Each number is 128 + 24 x the weight over the matrix's rms, rounded and kept within 0 to 255. Layers, rows and columns count from 0. Numbers have three digits each.

# k: layer 4 attention key, 128x160, rms 0.175, rows 112-127, columns 80-159
# q: layer 4 attention query, 128x160, rms 0.184, rows 113-127, columns 80-159
# v: layer 4 attention value, 128x160, rms 0.254, rows 64-86, columns 80-159
# o: layer 4 attention output (transposed), 128x160, rms 0.22, rows 64-85, columns 80-159
k112:124120116107134159130150080164119111110143112172144109126158118121103122133097139141086127131106144169126137172127162162112110146085155123137157130113140127152144104156120110140146124122118102149133153142161105144126089102123140128117138167
q113:112124165145165113115113102111136092175136136096120119135097130150148142144107130165125087135095133138176083165157116142131108118107152165127126100137122084141085125123171141126125161122091127071137155129114125086134122143132154117129160119
k113:112158056096128105170125111124106091123118116165128106122117083105107120119133104093145141130171142121135147074121144114122100107158113102083152109143096156107138160167108115115109089164148124156138174146144119142084110163099115105200128123
q114:145099120127140085136122150157133119106125125114123103147143122149119107128111076116166133152116152117140119111116141089074176152141080156180114126112191086144147129126105101127147132104161076125197122111086131135145115185147127096149145131
k114:137125157158094183132107111131147139143164143139131173131129124096134135126145164150097132109101116134103114138128119162152125096130159112092124124141093119147132120128135164123143152149121131141081114113152134139113157112084123127123121127
q115:082115126120101085104090108098172132127164069130119111112140112103155118149161120156080148195100143105105108155146147134112131180140124158115104119162117101152150126134156147099088101101179130081108183139131074143100128102138147168118125097
k115:179147123095126137113158119146099174109095160154163123140105163129110123099096171104141156136136091134133144134135099130122147119109111102128122129115120166076141124137130146143143173124167128156134152149097184122203160147124147107173135134
q116:128117100124179146119123089117142110133100089148158102102110142147142110147148122136120104167148147125114144129142152174160113107113111091143151128136103119105119113119102055148094140141124122117077170126149126088107124142140186130123139108
k116:124125097137111103166109116118114117141202127100122134123148121104114136155137122078080110139136083146134099122112158087128120114141099148060169115133125132140134113091150142115124133096161142090170154164090128137080136126115117111145077143
q117:143116134183146156131148112142178091137139127122128111107085132163102110135117143110136130113126119136154150140084121154149088131148121158104128157132110114150110097123135147193132094137157165130138138122116078144125155179148184118106134087
k117:124163104098104150152133135122120143111184147156166114165152168118169158143150117179139167151150131115138140153174138135131099131152150110141150123158121139123160173144164102094134150139142122172120126129152154112162123139113132140167133128
q118:167135134112105100129087117143160145136105122180080070167107133125122168163120149125104167100112109122099146102086121118137130118126147135096115120111098123140098113114133123108107103137082155118095123139120123093139085080135111142135127182
k118:110124140121121141111177085135109113119152153101137140125173136127143107105115156150105080158147145138162137141166124141123092147116096120163141127142144138088093143129126130133128130127131131129129125106129121127105162141127105106091119095
q119:091144114117078153136128093106145095134118159153155109129134138137091133205163140164131092179134118132108158170109181154152054138139156107129146114168125159141115131135105118140069113169108120088156117100142169141187191175115156165145118125
k119:149141134136167116124151160140143147108183141133125131130133101147119093143115121071143144091093118115149132154100078080086157076133152138116136094114110162110136105139096118079156175109126149138135143139108135131106129130151134111126133112
q120:122164113148112119098121113082117122121112126123149163101155116118171130112109104182164108140133120102147170135113135112092095103164119122131100159144103112121085111121128082148070098131137119100054127165129121128101176127127134130144145097
k120:132131135137115100144120090212141129121113136103138102125115156113077154153149136085108119135154136200131127140133121130149151130114131130098139040134103152108148102131141164128156125080126126084189160129116112123106139117087136129134106128
q121:145131170129121102098097153121100119112123140083184143142121133087137146082065123155094157092113110093143120108161137125102123125131115172102136140112113134113098122138129133131144157133113108096118093145166102132121086102102175137121093143
k121:131116133119142151106149093089123127149111130135119146147119126099111128103160145103150143133149129138150118156143137113129118116120149116139098136109116043138178114105103121135100117149144127164171115128110144107119130152158089127165151104
q122:152176072121113138118135130092126120135096126153120126107120131114129120149106124147135129078149116121127102128149139147126125162076173143150079103130146128103180132135076162104105149127121119190193128155136152154147065142146155115105150162
k122:118104162134108117108121102139130160140137150105112191165141114110111147124137136151140134120135162087138158118096079135100135083106115156129142140145103143147114157137134126141132127092123135152132109104121145110086166122110123160124129126
q123:110135126131140132145123108126124113146082125096120161178152141122116084146129151131129140135123099105086091167056110122135141127116095114133136075108104130145123129071152128100093154119117110123112148107132159153144117113142162123145104137
k123:141119130139123139123123128125147119136152098142120123106102126136129110119100130134128109130130164122155154114155138112138159162106106159121091146141132142092107101112093116148136106115132129126120106147121094111151145117166106130123139168
q124:112134142150151137144124104161146110133154152101099116160189100148164135144132121115101149134182140113074112105142153142141129173083133122132185166093137121151135143135098193120141115091107140138215118139132094080122169151185113112102138150
k124:141102132102105123170097123107090124150115089143132115106071171103111087125135142117130102096104124145151142133136097151105119128138137128133091134107156164128130136146168070143145120129135100148047117108135161127132112094063133140099134131
q125:106136149148116135091124127140135127115109156156139133116139141139143126142085087122138166093118152157104149141110145110133092146088106146129120097150145193148153146085108145118165157151091122135146155148136120103140074129102160095143113123
k125:125140103096141151139155139116122125145130124124147139143098114131102121112174132106138115117139111079127125104143128139116134130164115120124109153103117074091107138153146152134103156131118181148160132120125163137094100145148109146127149106
q126:173082102141153094140121120130141095097143067160158115131118080141128159120110130136107077159100104181116130109124127094128117131160118130159097175132082125135164111115119144184155112122137133135145185108127151119165120119100125154132168111
k126:146172100098092161097135152141118160089137147161109120146148193121127081148102118146129156141169158100119107135125135165126158124171152098116149129140162120141103125155111143107148157111144136133173111144135124130113122128119151086136092139
q127:136121134110118147148158114123140139113147180124128110086146131122158177118151073152159118122181143121135151120094105138152105137150120155157110119136125155079126138138096124117164121116131156096135147095134087114154151118129142096123129137
k127:141125103145127121119151118130105138105149117102162132144095110144114106108109160082088141114086119171104122123115122120111163116112141085124121137114149142144132154129145128119155117126121140140127127182117147139114092130103149111092108144
v64:180126164097101147122157152153099147156169115083128089071175073101153125136095137142133140097135133130124059163075103129074133116135134132149149152139161133189157137102124089112116131179116156135106090138128124119154114145132155115072083106
o64:131123099126167099160103103155153068104092137120175112108128097174121124117152109163160117127091113131108151084152081177181116117113167125158110117138122124100110067082117149090109128133135130174170113120136131096152114119136147129108155069
v65:100130159128113096089095134116111096139089153158120152115161102150153167142079095090138127147117084177161129208104121127148149034084164176164127151137118112124101083131176105116152205119144105181162137089120141112107191121127069096117086136
o65:149090104131211118154132116124117117127105151090119070133137098094107130111094075174131113086131156115126118157162152124139072170139076135142124057068118101104118123088137153143131069173153116094129146138152088126093091105122125124093103106
v66:112138092139149130112116151144119162152125127118129084054175107128162152105125069116080149169147128139156121100130096148144133167154125139110103105128066108162068132149112148144095188123131091124100146107183167151120098092118163130144172146
o66:130110099105059092145084064133168145138141114156108176115143130089111086170077177189142059160083091117117106129107126122143126148118149124152125129112136179122148090120121093120159126181107099127144116112144107160153134108139089134160134156
v67:117146114070154108129117158162170127091116129118121186125076108106142150100133150114128140133128111148136148144124120144125131101112147152135147146123075116099087125141098092088113148101188108162100150141071109054137163106071163163135145174
o67:152135100163114176119105141137083141143121111120140108142097129117106079119165148092143120145147157094124056105121154119144146116128090122120154127125119144104124182120105156141144128158106132115129139129147172173144094129103069064115114081
v68:127171158115127077133124153110114148187082142078126096148162120137160176133112046117142187111116151148137131107092104131152117134150081153127165120138147112101177143166080061118110136078155154064123127158152125076136140111079105149149154146
o68:183125127147113156159117145101122095103151082139161151155105148140107129126168136127065177107110096125103093090182148134087140134090144136097110137162144180135119064141102131131176157132145143116181116167100124134161110107155081111152171081
v69:127135109175113160105112151162132126102151111132189094101114095140104086156106086141105132166166124152143143165126094129119098100131166196120137108157139035159155152108133143084150083130150072161161133132143154103113149147198068135030127104
o69:149155149080099126085153055098148104137115093130090099127118140125115168120121126122135140115103168106099117081138183125139170153164158104106114060095148151060113112116147134135155124102122127150080151131170123110134092105123146132150118146
v70:159174084145114112168073124175147122106088155132151142140110127139114063128195144114131112122157098118160116110136133112111137089143139136122130167094171174144172095154115140141096151129107080107087116174139113141097118140178128098046131130
o70:079134090080115132098132152184132126170142080106144142140141120135134194177041162104135138145070143143141157116116134136144144106153140114139103105088090081103083159100093123172146115124111120136123166097122108120173115143147132127134161095
v71:161128109106173118108120148132092111130078177193122116074160135141149087130128150106131128118110117152147100165088131110134119098087176089100139130096097095128101114122156100125175147128176098135139096126092116133065151134158166114143141118
o71:129163085141107099175131108120122137104117044066166189153162085117142137102107085170103088154145168108123144151132133130124134136196130116176126138173160152129121148123126141132132130148081133118057178133116099127142107147133150075079119122
v72:133117128159119118111082123129067144110118135112104125122156123162181178101181173116111105092084129104113172110125159130144115172124120128145127146127098159054138136145096111137116121116157123123174158118136110169132125173115131159193091086
o72:107089152127136111146121135137114143107116145117120134137099128092120059139071123136063161149123075141151114145131103156118130124141085089141118169128164103166133116102163143127099147128105123059131069137163116101129200100127112183168116144
v73:197131104139126114173155156109116147133134149109112081122145088128131106163181143140126113093154075110133150112163124229120170129182152108092076100172167114160102151123200128159139103181098118125115115101097165122189101100177131148105107117
o73:111097136129099074126115114110124186122084127159178138120147179139163162130137141112150122139104165101173119066049103097151160117086128101121139133091081166122129151100132140109120124053129121189161171106122085117126166174087135139124176151
v74:121143133131093109112100148141121138084126126122145129102110116144119129146108151120135155187092140142071153146130129090124134109163150140126099128148114078084106126106126140139154155157129131184126105107115125119064158112077126120088148183
o74:146113138107165108154147117075089110123110157131110119116118144099098142138176142159128077117180151129129138142107116146157156154114086105120144135092108136123173149132148127141101133140128103070106157124145163147147122104105094114123099094
v75:115146121101122131163092119164120157157118129097139145104132085077101124113160131163108140118172123163147134084107093167079094140100180113085105090110145108142120132138115098156095134143092211101125101107143122093154139142125181159152147093
o75:151168138162108126123122173133154114115106157124148159130110137084112086096100122074121062093124110128112150142105082120138177138112117125103141118178101204099101082119115152106133123136077113118111145146098155105143120112155129105069130132
v76:140142129138132126137075133116122143164150141116167093150131135092134114125111096136132148175111108166140121108104143133104190134125148128157092164201167085122136087132118095154111133132186175138144122076106146172136084105134102127135077180
o76:149115136145125087124156095157121167107154153172133127135159147143153182114151138140112119065109127127195130201146121111131094101109121131084098092122107141116148110116128139138118113138079084158125133142131138169144125111153152136101165105
v77:109107143121130137110175141103148139176134060139113213070134135182168114140137081101121101158140135023089156175108142082167142154133125151104138120147113158153108154154127188125143202092134095164120109153178127113100146133150051108117069128
o77:133129156160133087145109063109038069138122183098130068142115116149108135105080167124129104106132133178117149126177133141066123143133124106172135163102151084106126168148186125152107093141152118123135104102149117184161162097151137133153204112
v78:184149111121139190119186122166144178144134122119102150046161138126140090079184137128117055089138178166147111107111154153123126190110095132149106138186186145167118169152136167126054137131098164083123116213144149136125087171131101093121110095
o78:133125128120075097098035079126116081140125141130112120187125076095147137185089132154104143124141039143141119183192083114177112088101168154088129115127104112131080103134113155096160142167153129138127104087172161092131101088147108167057125163
v79:148068127134193138075141109107174163122111075100092114091075122105149183079117140102098147138129125133132115128097122166075137155144127083080093148131089101116093135144073083127131125105147160095138113129151062148129119169137117176144087107
o79:131105144141134113157117119204067084102115147124123140109126126172096115147119069183122081080118066116072143184144089077110079158113135134103104079127162174129107118158081143084155127143109147101171148129110174150139131120171102116115166146
v80:130135118143142172147131178134145123103148057123171151105150095149117139152149143141142106172130099134127203120151085119135103097094170091162122112140161143128099150110119124150177175145108129090107147113108157124124142104173112101189134150
o80:070125097170132074096118137150124131144104155083117119100171146094178117118076103120127114137140151113114107098154125121136111121126097175117138054133139151091094097134165109120097078122151130134094095180112143156144158130109160121079137108
v81:106094118144116113117095144180142125046080175140142143101107217091125143102199151140126128105151145084129090173153166078127118131221187114070110138107109130107120083114160171103126137151092071166178100153109115168129134104161129160132147092
o81:086167165122126155107117126124115210146162140118117110159144074149077127129103157101141095143138168117152104130114120120134158183098088115164171140079143113168145168163091131115113112086154172093131145152094155120093180114123110125113164170
v82:125142101173107142115069135127154143119177169067179107153180146183104148152109134142117153117120083148120150100101157140084103085159114103144066116141165112127133168137119106141063116118158150103096122109133177159081141107086137183104222151
o82:113100164082113150091102103109148119171109082173085123132126122125180134127159136137095167102180124108113115140092127135138157181106081113124098099074108146114123083084101128113107093154111124127088115103148125145161122102168040126106096147
v83:103093090140168155187172124112138098145131167128057065124098098091132122123092150115131106100121160093122105108156198150154131126156088107154123086199158057097133110105133144157149125154125121056071111121161106129144078108132126177150154138
o83:094123134075112118107099146132155151126118135121142159151131205117106117093136083188152132134093149153163146138127108083134127115139152144077123094128078167160139110127134085118130157161188078161117120099094138132054156130126156081161140114
v84:150110133108129114095154159109135062200190114075092129120118128153114115147086118087110139180153073091157174176147091140080111071108120084120110112172107111156111197102151077143114133073145153105146138087107110096119155116121131128209080085
o84:150081158197176151141113080122127144097079186131119159110178102135157113049128137103153098110166098112122149119122173169189132156089152170122137133112132154071101138109176111076064102161111134160117130126127123135150136113146169130141121149
v85:100130184106157046149092191101110184147134068139129149180112105116138138162118166151117149152136086120115127072104125094118074124065210117173109152119172069086157139139086125185112136132139197109126094133161146140104179109128108079128137165
o85:102160083117153107154189169133152116140111127097135120152187107152120151093127111088195112096105124132138146132133126113137146125174115150087068121141120167142147135122166134141057103122170125093107080169103113134136101167188111104139097081
v86:135133130083126093128192142112118143135138125145124159063059117124127138109112184124084092167106131133125084180082132093119083166165097129120126119046132130097090142100122163122096104120132125159135136147201104116109136114092156112113110107